From a checkpoint of a small transformer trained on Wikipedia.
Size: width 96, 3 heads of 32, MLP 384 GELU, 1.49M parameters.
Architecture: biases, attention and MLP in parallel.
Training: a variant of Adam for these matrices, 97M tokens, 5912 steps.
Each number is 128 + 24 x the weight over its row's rms, rounded and kept within 0 to 255. Layers, rows and columns count from 0. Numbers have three digits each. The size before them is the row's rms in percent of the matrix's.

# up: layer 9 MLP up, 384x96, rms 0.119, rows 333-383, columns 0-95
# down: layer 9 MLP down (transposed), 384x96, rms 0.108, rows 333-383, columns 0-95
up333 088:087135178098127116159130136125120179149071149106107153155107141112160139189130172165123160135144102134141141128110108114106128107123117154119084128097079113137123125130108119156150137136082128174140092125138140077096119144118170141095137122159119119149131079135130119123128108105126138138
down333 083:147152098164121124063124126117079082113181128156116134107102123110124116085145116085127104126163114134164120172137141092172131124128116116186169150117146125114138141138128147106129114116193143095125135122098084145131132158124102156114121102089125123132123128124123137166153131147119143136
up334 087:126147127122141139117142125161128122140112144077129124134104123151129103095082129111168088112148123153149147186107110107153108123086112148138095096163134170164093139086114108141083120160137111102107089154115165122107163146153127116083105141142159168113130138150162111139124093118132151116
down334 080:128133097109127135125119103098104131090135122125105139123162149074095126146148157127137171136138087216128107082178161102136115142149127166108113160103135105111106136126156117133145105111140144119135140142114128142155078131148134114138127140093111104164125109143115162142173156120099137090
up335 114:121123119130146123119131109164140123108123150170111133140156118135126162171112134134144092108131131097117121127079089089106118128088151156102138141121127137089136116098135140129087138117143111112106121139112179134145172138095103180169144142152157146124101101110145069164158084155141174115
down335 120:144097148118131144128174111108159162062155132121110127153105082181131131101156112112188101144110140149152158145137116095100152130126109134157129160133165109129140162152110115134134115148093125114108127116114129109135149075086116136146128140104128125105137117128161171113096099119137137076
up336 090:106122097204123112142095117142140118174098116140127157146122118151121123141170128125130102167151126134079161133107081133116113134129116144159116129135169142121090184112150108136115121109124094105125158128114141101109137095128129114107158143154147172125136135128112123071150115172134128187
down336 091:123122116128137141102148106186128135119139138126136112121111102161119103102123109143132089098119132092145113106160149142127148128175165097090116087143153118109153094163145142066161116106151161105119146111133123108133148164130083094152139153137137142122167150110125124181089119157140129078
up337 106:111131103121133164156129138100172158120148111119111147124133170127159137113124171147100138131154100117109125117093105138162165116119164148133119122124131095091104129079112085105125127115127095162126113121203154147099118093118094129181152102129131144128135120120171102149130107128129091174
down337 108:162135122115166119136132143148097095115146130136157112108130143140079110188128125102161162137166126155118126128128107070115155111091112137127146167147114143112130101127144102139169162142137121111094160170126134145127115114135154132089077164104122082134096154154114147104148101101118100099
up338 098:100087106134113128125118155157148126117137151113146145097116168143109096130133118119142119176116155103102153132068123112084135129123159148169150131139167135091120114107144129164100175121114116093082132120144148147188154089099128144111163167168142141103135136102157146137132146133136145100
down338 102:099087141175135183150159156165105115111105135134123111124123109156125104147102121086170139118110155107162132131139144147123149132130153134122117099061170125103135126133144139137112126121133139118154104113108125149089131127153168158086073132101147150118108148135123092095160152113087094141
up339 095:094139111154119148167116120166099092141121175096112131148082089105111119106106117148126116139167140135127147107137096121152101105125149170144152136173145138121112106131138115128090161145157101167123137112161098138129137112083133133116158123184109125143143144118161079135066138110115150140
down339 090:132137173082116159094125128127149114163108144116176117137118118119124165136088136148112155135178128124099107112105142098120113136128129179156125111112090117107121152115211129121166130113120132142132117134125148115155152105134129119092097082112156124136104120169119179103121125121133076115
up340 105:156126087138126156175150086129157148120134105179107135131120136118104107118118120124138130106125130115061165137142119095152138142089110138150117134154098156110110110162118127116141120150154098102088170079165105108110123140128121132138135126120108096125161129137167123183175103082115115150
down340 102:156081136131153132117137142099137117144170098146099098156110080104149090114129112144147112163103135099139112119161090096104140119117126149129166134104115147133163144149099080155120147128123126168164108147125093160116134086121109108107085163182138156134142102126121163167095124135128134145
up341 099:117147137113116116119139136126139123101127120115103153090135157117119110129107093102121123081131160129089120176160088102151097128094121127166147175138146178157114082121127117128111121115172108112137149138153132116138131110090115153159139159060136111134176155091150086124142124125133111165
down341 103:137110134137143139125104097148162135134142099115128137123097114116161096129132170124111139138126135139153129157131154112164148134119146075075117133127110129157126166160164153147082118146130147134129094146120083134108114127118144114124099085123163157090055127113150135084110146176123174104
up342 096:124142140143104137139113103095147109141151112128181125104112137115113116137109106102153127139106137144103150122160131080105130085110173122103105146153112125135094116088090088168130122118087122150099174092174140116131126094134081115124151159155128103109136175155144120169135129121112176117
down342 094:149102127119123122103127086090148186157126168125090176131141160145073130133126161134127109133157126120157147110115099157117121140108140079157177135108129148140112102138136158094122160086136094150155112151093133087110113115096131132136137164121128145109102130149133100115118138123177090137
up343 100:134134148198113173089153134146093114127110116140162162133142134109106140113127160096125123136129124150139130105137088140160131149113142120118117100138074116098056098109120127162143141159130120149102155117161111158132126098111074135106101150161154123128107129146144085159104094140113127139
down343 090:137126114096162077152085118135177147122147143115087133108101101119130139126105133162107134151157136148102146109073150096096096164106104166156148144121164126119128093092144151081097102124095113112140130161135143133117134133151167139140140137144144109141108145140151099090131180116146155125
up344 103:123085135113111106120130134129124151151147119151124150164112119110145155152137139116126154159151148095081154054148091149163131134137109104130123129121110155102137122088237111112114096169108122127119108130137118149106159160127116147148129106170154113119128110102146134124116133119110118141
down344 119:122144150133135151146076136116137086150117138122134085149106127091127122139105121129139136121134169071116150128105121067127111123137124169137179145141145110078144123148086091154141100134119131164139160145147093095166151134139157131126144122076111128106157168143128095114104124178139120131
up345 095:084095114095124087139122161148130098124151137143094113138089137118134139142098159153108097117090144127128119106147153135146121112125158144114145096183126108159125123132126132120127135143174095103105078160159172124142168159127118099162122138132115170127147108132168123152153078110086159128
down345 088:145115134162167159085128100166140167142126162151097114148152079116099108095167127111134146111107070174125149117123112125131112142137109091102105126108116129133156128133152119121178108126146129100162112110123102145116178162115109098096134130153157175090113135130124141130147146143139090103
up346 110:117134162110117120140083130111135140126116123144135149116137126107099154190155148152102141125177147087082110119091111105152074163092104137139112155132134125102154138117150107146098161127170134121107096147144137121143131158140110122125098097140191111118172101128115132138113129176111168138
down346 126:123125136136105107141099145108130165100098127133097100118135106143167139165148145148128132129097138075104115124120154099106120163108095127132121107120140146141128150130071105160112164169123121128096075096128123127157132148141143112133148091125132079141159153121148213133150136165099130145
up347 104:128142145123101145102153134080058107149113150138161129123131129092123100170122119150128160151118151093116153163120122074166114118076113140110183114116124135142148127132136079132122160121144147102080109158115134141123170117099125146145131117115129117111166097105103127110143138135160173135
down347 106:135123132114168137174140130125141138083144105123103129179145127107167099118163145106160149106128152092142166124168142121121163128125095128112133126176083098109138114121098122109139163151101124108105098118128144119076158104114128153135055118140147146131110139148093090126124144173133113139
up348 109:104130197102066120162102131121106117143133097144129143117150134146095116118074162115145112127159160107156123131125111131148087145129101146149097130149148170101094117123148102132124143178171137122087158137151125118118090141141093117118132113078158122130164151112155128115125144131110151159
down348 107:107150106123141097142110130120132133146114118123107093105102130123127111143118121180174109108075103144140114141121133150124126172119125146142130121081138135120129154107130146145133169098144132162125139125087150128152066138153110147126139125183168119102071090123155190102094164117134120151
up349 112:114092140159109140099138152117138082113149125148106143143151120105109141182154127130120101146108135110095161111121071097125132115109162099148146171127156128076130109103148102097130153098156129077139114134160129134097136137130136127150107140152133169112116171139146051129130107121146125154
down349 121:161128102139104085097097143127146138141146138097126144117144128109135132134119117184169157127138174091065117085111101164117117141124127097126077147134137102135139162091145087128136136133113158102133122107119136152114096153134129146161100140129126111113165125138143171151121084165104180129
up350 099:149091140158132150113105108144078127168108125120116142174142094044142124130127159109140133170133118132154112105128128134175127092122123156137136133106091115116128135123139110160162113084182163137108164151178136128111164139119085126139114088149152127146125133101113126112149130099128113127
down350 097:136118146102174154170133162103136113102140107097178144117126186157140136101135123144093112135145064126159123165131161153097114162117121159180082129166141153131105112112165080101122128127122096131119110129107131129126121108101135115115150111104100114135099104113168146117123144134105130146
up351 104:128095161127155153116171121077160161121146164137140153113107187119159107142103118124144130128139106133089144119111093128139148070120144114108099112133106116118130123124121119180113112118109145142128157136148156126177141136121123163119153083103130106143160147103143084151172151087086127112
down351 105:120092148160129078124132162174121120108165087160116114093109095117152092147134166138120066148080080128119142125098170182110124137142132116157135126121143148138110138161109113128140121086157171126155092157119179127151140128142112118148094120154132128124142139117135120115113125107136134103
up352 098:127119162102116153115156136151129118112136100132120121147148135120185135181122148118165122143127162102138126151104108090124109118090117133126160097104169180137123087126173148097087101160124094135115107130154166108142137152089104154094127091167129112112140082109134149124171140122133133117
down352 095:156055102179125091137125139111137165140063111115134114135112123143118134096150126131165129112158153146128124121119107116118136110116107116142101102100102152159110131173130140148122147108147128100138101152105100135113165139150158114128129095135184132086149124126129102151104096106185135162
up353 101:128119109106094124109134137135085113135141128135149126122114132107156138121088175087123112162123149081105109101144117142187098092143154120130091122116110136100127152145149084130140175136137096084125145121167144161114133128137101117171164065129127109155119143109118157136163118119119109175
down353 107:148188118140080123111125130129103146136081147126114117104161112132105131099098160126136145130084138132132147160126128125105143163154160137127151102115154107132075103154098098099110123139084117138100131160139114144137101176159112119115133164133130148067128144133154157132109193098128120129
up354 095:124106153130122119147114130110128096140173110134114141135115106141139157163147116164141132124114186126139112118139148107134118136115119133124084072159156201159103124070098125120102128120132096081073152130151134137087117105112111115136102108131155158129151119096189119128129115124120142156
down354 101:134156111087111117113152137163111161146122101123119116076106141111139131090164165139120128133137134106139124090138091159105127122130145115203124112116132127126121128141125140105151116116141175113180135088120122188140166106132145113138090122109152161116109092148124179114125131154112075129
up355 094:131137149137090148114134110093144121152116126146123143131069113102148094171084123116177107106126119134113091151124116140164121125095100145147143120142170166123084127131181140176144139124140124126092099098146161129136129148125104090118162113087145122090158148136100129134159155098095104128
down355 094:134130123100153113189108132117096159060146115117131116083110127116139092110163130171135128155127110141177121109154098147138140111108153139132155160130085115125150157113114126092083113143101125098102105115148142132177147134089159129160112139134124127165138092178125141161119143117134109131
up356 099:137138113124100095102146136113101110152093156093124134154094140089116129144108110171099109121125134132075147151123109098142102114129157159132167174115132125143116109114152102094073117155134110152112136139159192120157110130123103142158152101149148138129104115113150109194124126083132142131
down356 104:126133121115141120126154156128139148172157121139125117119123086108091109134109144150163131146161139110111120053128094081119121137152111110132141131094141110140141116116159127133095109139117117154161153171178091133121139114110104121156125076122113139143098145159124137142103119187135166066
up357 084:129151132098153146144155114103117120090123158146112092105142120116116119162117084151158131194138151101131148121158101106135111101175105133170138138132097106107123122099164134129082095166131133157107124141134126144158127130103071137095085114104171125125128160085124111112150158115101140127
down357 080:128099148140138134111091119119143124192115149117138164106135112179125128065139146100118117106134108208076132167086159123130133124108109150100093093110123133153150141127160125121147138138115113127125118138122148113114144131185158116082115110152125125139138121120112115148116124154136085163
up358 097:140122154090159119160092135136103093120142146104123113121106097156168150157134117137097105099105150138134150109108121100129120112097174114122076112120117165113155103136123091132104140115133124141093133135133129125142178154113146157105115159155150183107145142105154113131169066104084146135
down358 094:081134118145144152125148113123144126130096127131137156122175166092126120080129116156116164143129178134109087146167097095152132111156110138067146108156091109155123140115126137093127099171157096151109133168108121143109123108122114109143090091151113115155141108155100134157155138132131099154
up359 111:114110128136126106119165150150074121123098119122131131101140147148096113153079121057141130145140155112139129152080086122127124149087125152113141137100171133152090098140146129142096114114119132100127088133133117150156138144108099099141110108101167148153179116139153107135175104147124169129
down359 105:132131120128100124113122097158172091118138137113126156183111154141095131148111122168145092142078167154124119129148121144135101109125100125108132129073145132199106135138108132117151128094119135114149167145122159140127132120160196120143176148101101102104124121088102130104106137110139123117
up360 107:068131093097133142125102118090112129109164124087163136106136157110117155155114119105128160145114121111142097140138097116149093121138116146154117151133103165098130104118122089169192169100123128140114129153182157129139135112121137134129134107148109151125154107137113111134199108101108162144
down360 113:121077152137126088099116120135130074093143127162119129117127166129115142108146126145130118111156135146114092146145169134094148121082143103146120111119093139140136142116141125144155087108153143150149132116134157101132158138208099148152111136102185117090133110094151145175103135130101133108
up361 099:120139144121071169139134109123145130138095101134147169098119177138123151165143142134102098172143142091146140132117110122150107111125101125134147119158152147111055095121144115126124087112164085159127143081140159124160103146129105098147148136110103135150153123110096119146130143155135181135
down361 098:118103130129087133138091122154107123152130124126094123077084194082114120126099136116130137110132126131155128137107150140118152094122177144118188132128102138152184140130114124176112117116157155159138097086119124100106112128099174144132161155145118131135112096138148148128172126100124113117
up362 100:086119151103071125083132153116198116118114113143120112146191121104103164161131121095161135110151141116118121150117070126166112156115093134125142115150162126111139130113167110125127131155091118127126128113160153109105157144105086156141099117153159140092107134132115111130101121121141160134
down362 104:076062132151117144090174137127165131120137163103101110127115100113124101116121127155133132157141109130121156138150072163120137142130145110111130142095160138146103154129093130110118121098129105140199147150135091119132109118142139153092111134109116154108199159105139144138119125147114149103
up363 098:126122180135123150121128090125130088135163134118142138111141128077145112173112148145154106086108147098070111084120123150135147130133139110135167123131138150127094092130120120117101102127143149134112111120171143142102120161110130128188119107151116120142205125086153099153166108140114126125
down363 103:150180181120148101141124111108124138105119098120139106126124154135085134126089123123156104137121157097126168101133148115147139161151120081118119117136131122154133125214120125119108122101137145175153167129107138141149121112139103125078111147116151099149056110136149155126104135122106118114
up364 093:103109114157126168081198104132106166168116140132088124141145130134145086143115157094151171134130127102117163121086079136171168119132148144130104149129155174122107137124113147110124113130109141123144108146129108131116114109106125131117117111109126184126096104140107159129148119093166141165
down364 094:113135124136126097125065166115140130088115135134177170083083154137141129136129117144097127090142092126135109127139151140103079149104103142149097099146085105141120148142132115171112167107157145131150131101143158127145127161162141140160124114095088106139138122136139109129106131191113136148
up365 099:125106161119133114073113144150104167099123074169136087125124164152135157145095115114137098106114155122135152090166099130122114125152137137136095117148145134114116124098138139135141141091101102113116149067163111135134113112119064174133131127114134148169151118120147103131165128126124167161
down365 096:112141132068146169131143151100148114154102164065118143113110144169127116157126128103114139106126158131116085112145129120116139155142132151125167139154181146142086092128078102112118137118174146098149155134159146171100118097152131117147123130125081113152150111136123131123104139122085114129
up366 094:093146128076116108127139136124149117119142123135112150091134138106087120179159120147143147137139124116113128099133136163144075108066167150182113113109153136095119113154106143133143133113157102113121097141184112129132160114100136119153087113126151184142115095131113137151124123154154164156
down366 095:141152151160124141134151161112153162103110139163153108165124093106146155100113116115134088122104144134097095120092120109153113171144105132110163139139110147124149145115093119085093171137122088181158116173073137129138111097117119131144124152093158107145090162139129140129147126109125095132
up367 096:100114127090134130127132166148139141140144170156129132139155155091151120103100121112140099174112147115094116110157135155109093073096147140189145124106106199160145102097126085148152100125136122104134133186126139149142145139089138146145121138133115105091108145106109125146127125150145119144
down367 089:121129130180151127096131074148153122118132118123118158125105129104129100148177123111158165078123110143155142145118131199131168138072133125091105137175146115106113114139143119107094115142160112151091103103143129119118152093117127121113145155146135159131129164135078118142131128135128101087
up368 106:105127146149131113159166160142130088093132140103175138110146128146145149121133150112104145131167133123081131117124119109126147138105121129198075151148115110100111136071117102156120111130153127111078117082144109159120135140134118115141092097095106142144189129121140106102129123134138167158
down368 116:138117140136104152137153154163100128140099117114173104110103126132130160146127172131164129164151180120097109094174114096129111102120121108098129115158136149123142099107134133178118132139110109109084141146113144164131141162119129100124093119162103104095133174109083142076117168140111110139
up369 107:144113097137163154117132162146117114165116094114148112136153156125095102145119120081162083130110152094133119073123109104153140134125153138151135143103139162113157126151114147166097094151168101147120150104121138156132117150118061166135131139146120117153155081098155094123106134142111164117
down369 106:168161123108133134156159139160143119114168134168131106154154154128109092142125119159161180107141137133089147167109111122126117132081132132180157110123141164130135118065117090143107126120120117154083127106132095098118141154109120150115122093103130150117165105102148105121084111133125089136
up370 099:109122115119144132142158148136148095131137101097155120106126129140103145112108139108150089161149122087114108102099136081120075141122108110173136135191136129113081132119158124147114142159145098095121121129129139141140109115138136161135165130105154153110153178108191133089126117161095167131
down370 099:108142093131138113146168120108111133126134158142116115114126166096119043119116120108137137121172125161164136137154105099146154105128140143151133168115145135138147117112083058100146139187132124149133145132137110133106157083126161132095136119144105121111100137131135132134148103134171079115
up371 099:075112163138139157103118186109153094127121113145165110125106121082128166144133133088137141112143147129134124126133091139137105138114109130141152100136102173146120134106166107184129102134152136101120081135151166093156133165088154123152090117103099116113138090125165122126124159149112147115
down371 098:161130123116123098130144121134118151106106108137137134135115121102107145110093176125099110112140085147131179108128122151160155126102159142121167147135141104102157155117132144158197118095077133110140083121091132132107112105157123112165089164095112159151162173122127128124107127123171124150
up372 110:093101118122091106158130160115125079132158138124140159172130162099123142158090124140164127081127141109074136118125121079126087140149101122144098145122117132138098093117138154143111146191146130102109149140151106125140113125118133092142143098139153123133132132143191114170136115145080135127
down372 104:135131144112096123125095121128155137112096128121129109184104142165140152044101107151157143077085118135104131134108118149126134164168128138133123117127149130187106118136119118078115143134113169121152120150127134112108151110136118122169172111182122117137090115151149123109096133140155134145
up373 105:137122104144136145137133132127112096106161129134100119158160143163064152099126160140116114137110122107135137123086118131193083112135164165122104146127114132108122166111118099144106140108129118063069133139163139159142127148151109156170081130140106163133151157111135140134122104109148147127
down373 111:163142154106125124139117127141124133128162098120100110139093128131149115145142123138102123135123128154138154123126107077107164142114126125131151111132143145128149115096142153119167147135170137103116078107138134169064101153123117134176121101169124132129114123130137062133124069109204150109
up374 089:141138117123157130145112107154113146113083107119153164133090103145098108186117094165135165134092126149115144121098107086127081105126096170131106098135137122153130088122147127137119109131169121116149087146137135111130148144113108152091117083126166178132132076159132123151140122132115170131
down374 084:131128141136134084124141105133143101144171165130107123142135107117134109104135147136148166136137105255144120148156138083141124122113139130102119132131103107119155148146095122132123135154116171102103132132105125135118088143138133097083130119116123132127136095139133146130081129103112149104
up375 109:137123159159107152087188129149153108111154116134172160137163147121123107133105134085120156119108154120137149153117131138148105090109109107093075116148120139101105135122103068143139122165123127107107147137173145151113115126134063109150137096143113101156126124122169096149129102146120137152
down375 114:117084106140114134109134112136093141141100130147108105164124157120117126137097142137101134163131149103146150194124112139136111164149135116166137134119122168180130110148130191116154095114103127130135108121084067119111152125095149166122097152133105137120137096117107110148112177116170125104
up376 090:086127123143133159095154129131162146114116101122129133117176175130097141133084142156120074150133161094129106132118124072139123095101158134129152114143078166099127070147152119150143127119132106108130164108120146160136129090099156176115162151130149137105107121120113136137127104166122127152
down376 097:137120147113131153142123126127097110067111143134186109103136089159122140133124132129102158107117095136187124144114119100121163066177134140118166142150163114126113121132158148133141122122124067127142149144105154069136118082092140122133135167153131131090159133110135138113133134157119111130
up377 096:101102147110111174074143175147126131146073128121174130117148151132086134161118097057149118115119155097090116104130107141150123138117141174121095102105130129143132127151149142121148145091136145110137106101113147137114153099113133151123105144138141124157187125124138136167119083137139110106
down377 098:154167101174123144145153116150125124135135140157123084167162116104168082147137116171164144071139145149117119122106116096079123117126120135107118134147151094123143121110134073104140154169104124088109110136132085146099104101133137131141141117112112113121150080160151116128160141151096130107
up378 098:112114123100128135130146097129131157117110158123176188116111145153158148121126147083103100163141136121127129082085140113142115141138147123120102088147167155110090102137153108124081135121120134164131092084125148162125127127124117153154095161148116176131132184131103107150111147156108144157
down378 098:121131140117089145089131101124140117122076161143130124134140132153132120093111167170159116094150157112135083145113131094081131148154153095070137127129119135154143150130078115097146149107124115123137149130133140090158101107172152124137152164115111176113175092115166143147135126131142137104
up379 086:096166128119104098125136131121116119160109131119091149155118094144097156129123148091164116095146115147127114114166110129108088078139152123142118124119161123159131151156156137203120149165131131113115145092100147158123124145091102111143051141121116144108137090121134097158153116151137120112
down379 087:122133147113164129117128134150147158149176122130138122124127105129140119151110146129155090174086073128110137148072175085115158144132064117138148117140110151108120091147130128109150124085128079137134091142192091141109123123137129155116124132146124092127143137123101174134132151121136147104
up380 100:102116108112103133110137164136117128149131148151123117121135134130097184164116136157139110131128118085129143124161091125177064152147140143147132144108095156115088123156128138112110101091110109113145138099160150089063143151113073135165165117149145138126128096124139099134157136093137118148
down380 098:114176121131056085109124120127101147138136118133181122143159164120107115082094118136135138091139112140076131103166150135154161126163161163125124143124115078156107122153111161114106137140117114131120177173097083161136111124108094125115127130154150128143124126129128143120092130140119126154
up381 101:117129110144121116147107145106123105123125134129170131136097098081119163121122141107134160133117124108127177062159085098198076116126101149116074120148141161152098139134116117149146159099108086132106139117158127116123150120109121108153141136166124155126150138124149137137158143115142138181
down381 102:152141139122125118117096111156085097143115137148179143161133179141134108086107097094108154161159146152145158123094096119107150133123148139122094146108144147125130123125094146123158108116171139133145162078083157095134118129162150107138132088125104093139092147111138124114110151186124131122
up382 110:108149146120095136115106112162137106156142096155138102133097141067121152160093152149136139096162141104116107124128129134134145134103130139185152131135116158118104138118166111155080150136125098069086094141142143109186144093121080138121164114125129131117119158139135126163123099129109161138
down382 114:079145153145122134143128157132137120120120115137110105127149132097166099129179146141152123144125145095155120124149111082102134100097108111098139115084161139102113170083140099139116121152144138123100111091161123132116143188108126170162085106135106139131136142139089145105172133125114173164
up383 099:102067093132149116117163096121143147130109105142121120153161132161114113132124131154132123172116174122113173116129156137124132074135147126143114145081139163135151101081118124140101110150136114118109132105193189133129145110089148153158132143134116110113164149104138121147114122122094100095
down383 105:131137150147120119120163136152109139123132130173089145099111117089188106098121117116101108135112135146127146125141098244160122150147135105126138136117117134131107127144122144110144159109144169123130109135080165135131140157109157118130123087160119119117146111113088163113100118113142102119